python train.py --hidden_act="gelu" --init_std_o=0.0825 --warmup_steps=200
Each number is 128 + 24 x the weight over its row's rms, rounded and kept within 0 to 255. Layers, rows and columns count from 0. Numbers have three digits each. The size before them is the row's rms in percent of the matrix's.

# layer 5 attention output, 96x192, rms 0.0825, rows 0-95, columns 64-127
093:101116134130113082139120114142116101158111124168126113128115107136142112114143125127109141110157175131114138148133130110109155149167137148086105109099149144092117126100129095096136111119115151
103:124126156158165161111165159120103075139108129124133133143140106146130145098151073118153135113093114128121102112169123140086080113177112126126130125151146088121086106135113108125155126147149130
095:149158122167087088160151112119135124105126164139096134113153145133114135141102094149135132147141099104128161151176139172107151126121114148112137118143138091128133126139105113124139097082145146
101:132127140120148088135135161118115121084122108118124141141126140155108150168160109148109096114071134142156094163130127179158132146133144095112160119141147103133158099154141123080113126128112194
095:119140179105114131133133179142138144138127157117160158082179127158139113098147125120122164110163134145105120085133132109102114133102145139081173147110120108166114149129142127158142148110162105
099:103134158107151172129125127108087154091117123176147057130143095129159120152154131094131141095120175133093136075069109107141166061114136151113106107129118158172127152130147116134114106135148160
100:110134095119144170118138145145142132141112131100121147130140159144153139077168126124088104151114125133146126164107128124174100100107108137125065194161147145090114151117116143146134115141104149
093:136135115152116097125137135160111107153116128134121146114083141116118128102175152109148110102170178141140121127097116142134151203098113134108177132125153136122096157126118120092113137136134184
099:183151102120148164143112124137118147124100109117110124164127110128107151137144137149153112152144132136166155107134116092154112164136097154106164108108128129062141152128115124110081152137076156
088:160091124120067142132155147130151148109154085084133097103148139138139140116125108126144154133129139163134120141109186107155060088127116149131137132134137124147137124135097182142128121142137082
101:101126156117101067143128161126150170135114132150088122126151142135098114124107131102143087156142091128135123112166139135144144158147127133121164095151134121129156133117125128128143127091157184
098:150121083104153131114130124115145111133129103169110137116106147140135101126128140152106107113108160139142147051127081130143106131126121163110105111136114165159139110111146124159133123159107100
087:145112146103116118133142161128161144106133125145119170155174143109115136105134112140184135168152097169144144207097117112157124134134105082159130112132117110136129137121114144091136116130083110
095:105155150114164164085126125138116116107130147101095124161130104121100053120135147151079123083111098173160092143157131102114144134136132120096129155140169166121131137136143132133166139074129122
105:162120108109106194103133154168146170118115120176101130157130111161149101133139099148111148119118103109102119108113161114143118106137116151153126154166115141144119156078138138156124137150087133
097:147126102131121134144133121131114102134087161151153134124117161149109127060116159136142133169140104116111081145121132165153149120146105163153109108107105097151108068133134143168129139150128155
095:166167163130157135106121063134120116135129098087107138150113127121142124128100136142119080098107104132094139139129158139132131147085126129092115115105106163139148113137146079160111085098147125
104:151163149149150117146123118155117156141157143125103124133103141169172142125113175119102114126139115142172152135098115115161133150101124144132176160132128157095122146111087172108168149146122130
112:167134156103159147119128114129109117125083111127127126101144126155086098113150100132115140120119119119075097158161146093138124140112173117084128150129143129138146117098114120138122142128183129
102:141124151150112071135102121115173156141111125160162167086092118120131081114080148097125141094168141110153157170119136140157167100141150121112124135133109145141142131084128145119087134124143106
108:171125121134128088120116102090093147103151115117172163130094103117145108169136127135145140093110112157070132140113132116101154179127139141097165140174122129114133105141130139164161150097154106
092:166128147115143169136148112134092115100134111187126143145135163126100151117112119140141142153111117098129096090141157112103151107151125113150101114127117095204121073116118152144116148115073091
109:144144133101112120125141102155130108153089155117095146070113143090120121108110158092135101110117106104153118135160131141155129160122108113122104112074108121137120158143099126113156099160144134
086:108170147115148119157106126164148154117129108089134114161176146097132158106127182095137110157154130128135131152118092158133190140128146167141080120124147128144132102088109116165149162139136123
114:132155084121086139122107125114132103109107165131201138119150115149128082128100130079092136103109143142117145117100158102119104066155123188106150157110127134153127182122136156163091103084130100
100:160127098164090129128120119149149134096157137108143139092124121180131103119139114088163115111134126133131162122115147155186128153145109116134112130113181143104126140150069113098113136128127122
097:149118097103160154147083119116148171134125113128128122161118110091150109114109177108114090141073119142112128153142120068121108115105128139104111127105117138164128129117110120145153125129118141
098:122140136149164093109108167158119156151098151116114148135145110136148160103139172117134118143124136132123132111117104113178140120124131138166142113133123150150131131136124116150129129149101117
111:104155079128116120129094156138131123135148149137123145092137110149123122128103086115152182118173128122153142086114113099168107107143135113183128117129144103129142162110155116112100165187143115
108:121113151115126141143147133107107152152124083123099106119100144115121094102131096105125102137130175124079126124148155103123167189139119094085181160135119134097125114104116141134135111106129148
100:105152129148144174122140135140098089110138097105119124124140100146162143151156127094150118122113171161147115111088118137136089159142108147142131115108141071126136126120118102054148142160142159
096:123112109128138163119149085111114156074160105101117122141145122130157113120153111119106136130079133138082142137169141102121070140093116100150101142114128125135123138167141130085127100105136150
104:146117131104154159125142138140133136122134138102128101136077094105130108139135156180097099146104116165100078139117149135118113143100132136138143122170126102116148107155130123142170120167069186
100:129119112110104127140128086135160143124130138124113138096146157162132169159117110097118091141100131124123129155143136121165079162154142131170159125122137118128161164145129098127143128150109108
106:103155129116192130124121116100119167097169173103118108128146192153136119135099153134119111137108097113123148108115120119108147104149139116159089140108082132183137119151154118118162144149105188
120:114085142101060109129084124154137176151138113114152098121146115133099129113138147116139132144172201128147178091118161146157165062126109163148114061136151099150106159114140168141150115089133121
104:101124141150099115101135102129125100138091156140118151077114100105130080087126144118144111152139102143133107154122106152194092119135136131119102093122107117128101109159136141134121130174158156
103:146156157119096097148139130121117111125084132158098132117116143158143138169138132156132149101095145128126114160136154075155137169145086168117169136140137153100176162078109140116173129106128111
107:121169130169115144133174082110152120172113161126110168094101128168095118101096138173141187147141109097158149148135113162108076120166075124136099165128134091130120157142118093141162094098172135
092:105145110149136112104127131108144083099160150117148092126105144146112135137116142146114118095116167144140093112171105106119083170127126136110145129140128120134170116129127152101142057092103093
101:090142127139164145134177111138139127118128145083122143149127140145139129117103126129146118102112159142173105143171125158113105130108119088166119117152138130116146119127140154100127062128174113
094:129128115130121091139151111109141122140125127148102133135160098139176112145128119115123117116129115155180150135128128097137103146153071151150100156128125169110138190112098166137104148121112090
093:148098170149103157129156163107123147095116125124139138161100140124142081133126111172133107136174134147120126171102139159134137104101123112151173131162115126150137113108078184138117128118136121
102:148143136106131122184142155134131133099150137147165113143126152157161117141125129115099125100152157145149149144112108116075139127116120140105126160093142179114162191148128089072106108096150114
094:125140111147132118137122106092142141152112096126141097125121097163111138106146131148142113112122144148144143127137167124158134124178162111117103121093108148096119179110146133153169133109119115
092:126149136068124124112111126161122159177142114097095154111117132145115125128115175108093122157113153181108175187122131071134064145156093170124193124138122141100118138149124101120122134161109146
091:140129153154115151135144143123139142124110153109173108114144091124113131124157138148099130153133158088117085133120157149118097126105130111091167087160118124092145136152097123154155112115118150
101:120126144114165161080115136116110122118084132114158123138165180140142127095084124120140149090138142126176101123158115124060133102131110139127095135139140139143081139143128120124100124148128125
105:107115094122125177145128165102093144121127131104134137151120139078092094138093097117104156118139117099107154112145069122142148147141139121126124159115121083132103113180135076168138157141135133
086:121145136144103118101105125097117135099130184128123107105174087155140153101151132096169112127144123134138109101137126165161093153133109088141125108159132110138111093129111127119114136097151120
104:109103168130102110138123117122141142133099157088129134156101119108119106090085143149146119111141143098150132155149140127113153167100185063162110105124112120136104138099140143145169110096136139
091:128123102141148134149128104117148110130144138130150119157145124149110169151119117125110110110135110161158088150156076116148116094129114127098155105106135168095170132173094152120109134089173123
109:092104099123137116123141108130164137149125170176106111155082120107135132097147109104149152118110130099159155090155083125117124083143141107177086139106124106119076111124157110183139111135161142
103:103088180138128058131109084145118113139134164125102141147126154157100168127153114105139142119121119102141088124124152104119150170143146105160138087144116149088095132112134165150105126131144126
100:133101115098107156152150137123126161120151120115091134156133108145141110184123128116139152154111165146138131192054178123103115146153150152160107143144153144154162158143120127081128134115129120
101:167114136109131155125201133131151124140101142119110082145124123142162155095151107182117153122132134135109116151102143059112129111122136129128148179168117090130116138104167100161130140118142091
089:156110121139062141131111119097163139124126163118121162123145134137167133153101101130127133138170140154104156122138129134122075152122103124138124150130161077116128141154120091135096159131156182
096:122111126128140151121124134138100144099120112118118127143151176132113140154140163149105134126124100133126063141120128133122117151102159164098119106135132150120165152141122187113137133120051094
094:138138090125095076094133081126132112170150082121143110128138105130132147137148113121108110081131159119194145160169114122119151126162089125107142093128149147119126155138155115138162162091119158
108:099131145085143107137105126093112168170135111101132101138128148162106140137157070141136147129135150147135124100098153081160129121129120152141110135152134123129131118137126124137142148151115118
081:146113126105151127127133130145117129139152144136140126114099127096137077066139128117119132109120133114134086168121087137125134141197149088129154116154074119120120083119146118144091134123057100
099:141142080100146141141110119103120138100092148117156120133132095133135095131090112135072098150073117095111109142155109086133118113145116126131186142115130125074146137114143109127135146123107104
107:177091115094103102111095134144116155138137124123130110199133156129151121107131148138099110102175129157096153144129123136104181112143130139108117125151073133150068130124094193156074130099102114
097:116135126144130133132133118066123131152105140172087116114121118120177097147112134159136112123130103083138145120163128118130103144151137129164115071162142134082156131108149108122097125103159128
104:103133094126102167100095165153131131140111152116115160129099110116136123162125136125162118173132133128133116126076112159156107112115148150151120130132130183144096138075123127101126142142069165
106:125122152135123102141155080087147137158136137106139168119127159141118107113082120152128111143085091091119080140161151126145116171143140084131103111148123111157133068156088136177149101104151115
113:141064115125112152168118104137144156162102148134127111132084109124138116099139138124144139144126123130119136174118129127119105133146086154148109158107133153129097127120114134107155123149119121
105:089116146127139114125123150124124148173149141130076113152160116131131137157131155106174127098139162095166128130112092102098130141143129119145121123125102130121108121171089157114131152119143064
101:129138148136124157109109124112153126128140104143139116109141121146122122125140068147124124122083127075112113102183129105120118109148130143177110130166087106146176173120108136140116132093104031
099:149119126109110128121077137106143128159115143141130122136131111137143164146111150131122140126137130168149122147126094086184120137090103167166131162132137101132117121102139170158132154133185127
089:127112135101129092138122117105054182141103090102100116128116156127123156080136118120130090145115134123122135116157126105082156140164138133121120110118116118088092080149102135146113128125120120
094:158135142138096110082134104108125116147085140128098115146140130116132106133155129085160111139171144119126088150128145112096191127154164114099105126137116135112146153135108158135153104054144141
098:125156113116135178119109150110123114124151122136134132130120096116146133153110113114124155171145176106138156158099158152112128134149171136130170151135119185114160122160117099087106180124116096
098:153159109124104161162105136091120129127110133134120124091108104152127136113136073119200151115174132105154178106126156150170115143126132189145119117098157098079140127105145135079116164129169110
093:112136121112118141133119114130162135086163143147124094103134097113144139151131117122107135085131122134124107124169153091120125138094153105096108153121150112150159161138144138124135116095112147
105:127119127158150122127105116102109089140087127128139144148112134123073124153122109134177139106152095112157126140139122119167108139151171113151084109121153150167092138087119099138177137118125114
105:112101116118147101076172124157155129147094131125132135146129142136113120149179134143067112131112124142150134157089145150127126094097141141091160153110124156124177121116175103169124109119105157
107:127096082105093080140113112162113110142119139102154191123101135140142124109113134092181130151153163126114154129091129196151128168151104151127087087152144135151094069081100133160147144168157139
099:131114143137104137138118144120141091141122119133145146098150111115121130134105180140122165112174164136140112153104112174157148127077159154070121132136154164137185132088125163117115133073129089
097:155114138150111157169153150137119106117116097141128124125137163126103131156127169107126072106092112125134109151176122142100139202144153142122136080101130140134146118138092164116085121089062138
103:164156102137130138117134107160128174149104123128114097106155121153090124134170137149116154151109140146156184119106121143157131124149100143118168096141109097088095146129116127078126122113086106
094:131083108177112133170112092149124166152114132142127131140133153162127123114087108113128139143107123156139093165131122090097150142144136098127107177134129165133120179157117130131148109160155112
110:146103097098122144145146117151148095142100133113106128098131117115074109131129140150144144111144084107137087104173120104114168145170125132087125079109134105173122140126125168187170150132165126
097:141103148142128107131112127133102125161115164135074121131173111110124132114143120122119119130132127143108143149149169081102118117137138160113156132107109088157095161081098107130107114095108130
083:144104172178139132118119103113161121149094076141114159127111087155149120128117135152152129105140160147124112159116096141137111127114118114112115095177141126129142148124073166123111102101173112
100:131195100112129132098148135104126136123129115157137122162137116141154104143117133165128089166100116120142201143134125114160127085128113131141121142111134119127183124166143099127115082146124149
094:136105114134103126137146141131188141125111115139143172089117148123101115103109137120144121150128120148159128152123148162161100131176088072112123095121146122157120083098093133140110163133109146
105:162151139097161163102086098131110114132118151094119105084102111105174113164124139114123144165100166135117138153152103123144126112124147152149159159136128133145140115130116095109130098147134092
098:141070143108140140139127149102143173121108133132122143128164135173113151118119098136113131091135116147100078151116148126153125146119163157122171127104166125120156155154179141146115148144119143
101:126104123120133146118137112125126136116130112151114149194116178127129138155091139167200141128119099122145161142111131099132100107149120128157079156167089161178088097141108118153170116132076110
101:145118103078124135111131112128154154134142135134112151139121182106112120200124142124119139125106101093164142154139105106149142083191095131084111144120068138124137141136127096113131150139075133
097:166101157155141130188138108122143149068110122141148146125110132161124147132124124179146127138146100153147134124109116143145121109133123123132091132122120151117157099105116198120124131108116072
104:137087118118131069104152109097131092113085143167120144181140128118123142144132135131104131098130156118138125174154131097124162155124098156135143128106126143109149131126160100142092166114129139
110:119097118189076074128141145124132135120142101117141184125165121133152136128107128111119153122101130108144184147121132119117102179149098136147120160108111130085129127170135127159095155101129076
108:084093165122136143129166107128134112151138139104128110161105186146174128162113102134132089157113097093139091157144133138109148134118170130153157145168098147139129118167121087137151087155097142
106:098098109083137145110132148115154137126119127111145154099122108101103122133159159117129091146140149134150127095116120183162069121089148145131154116122133149101167122123162136128146147155075160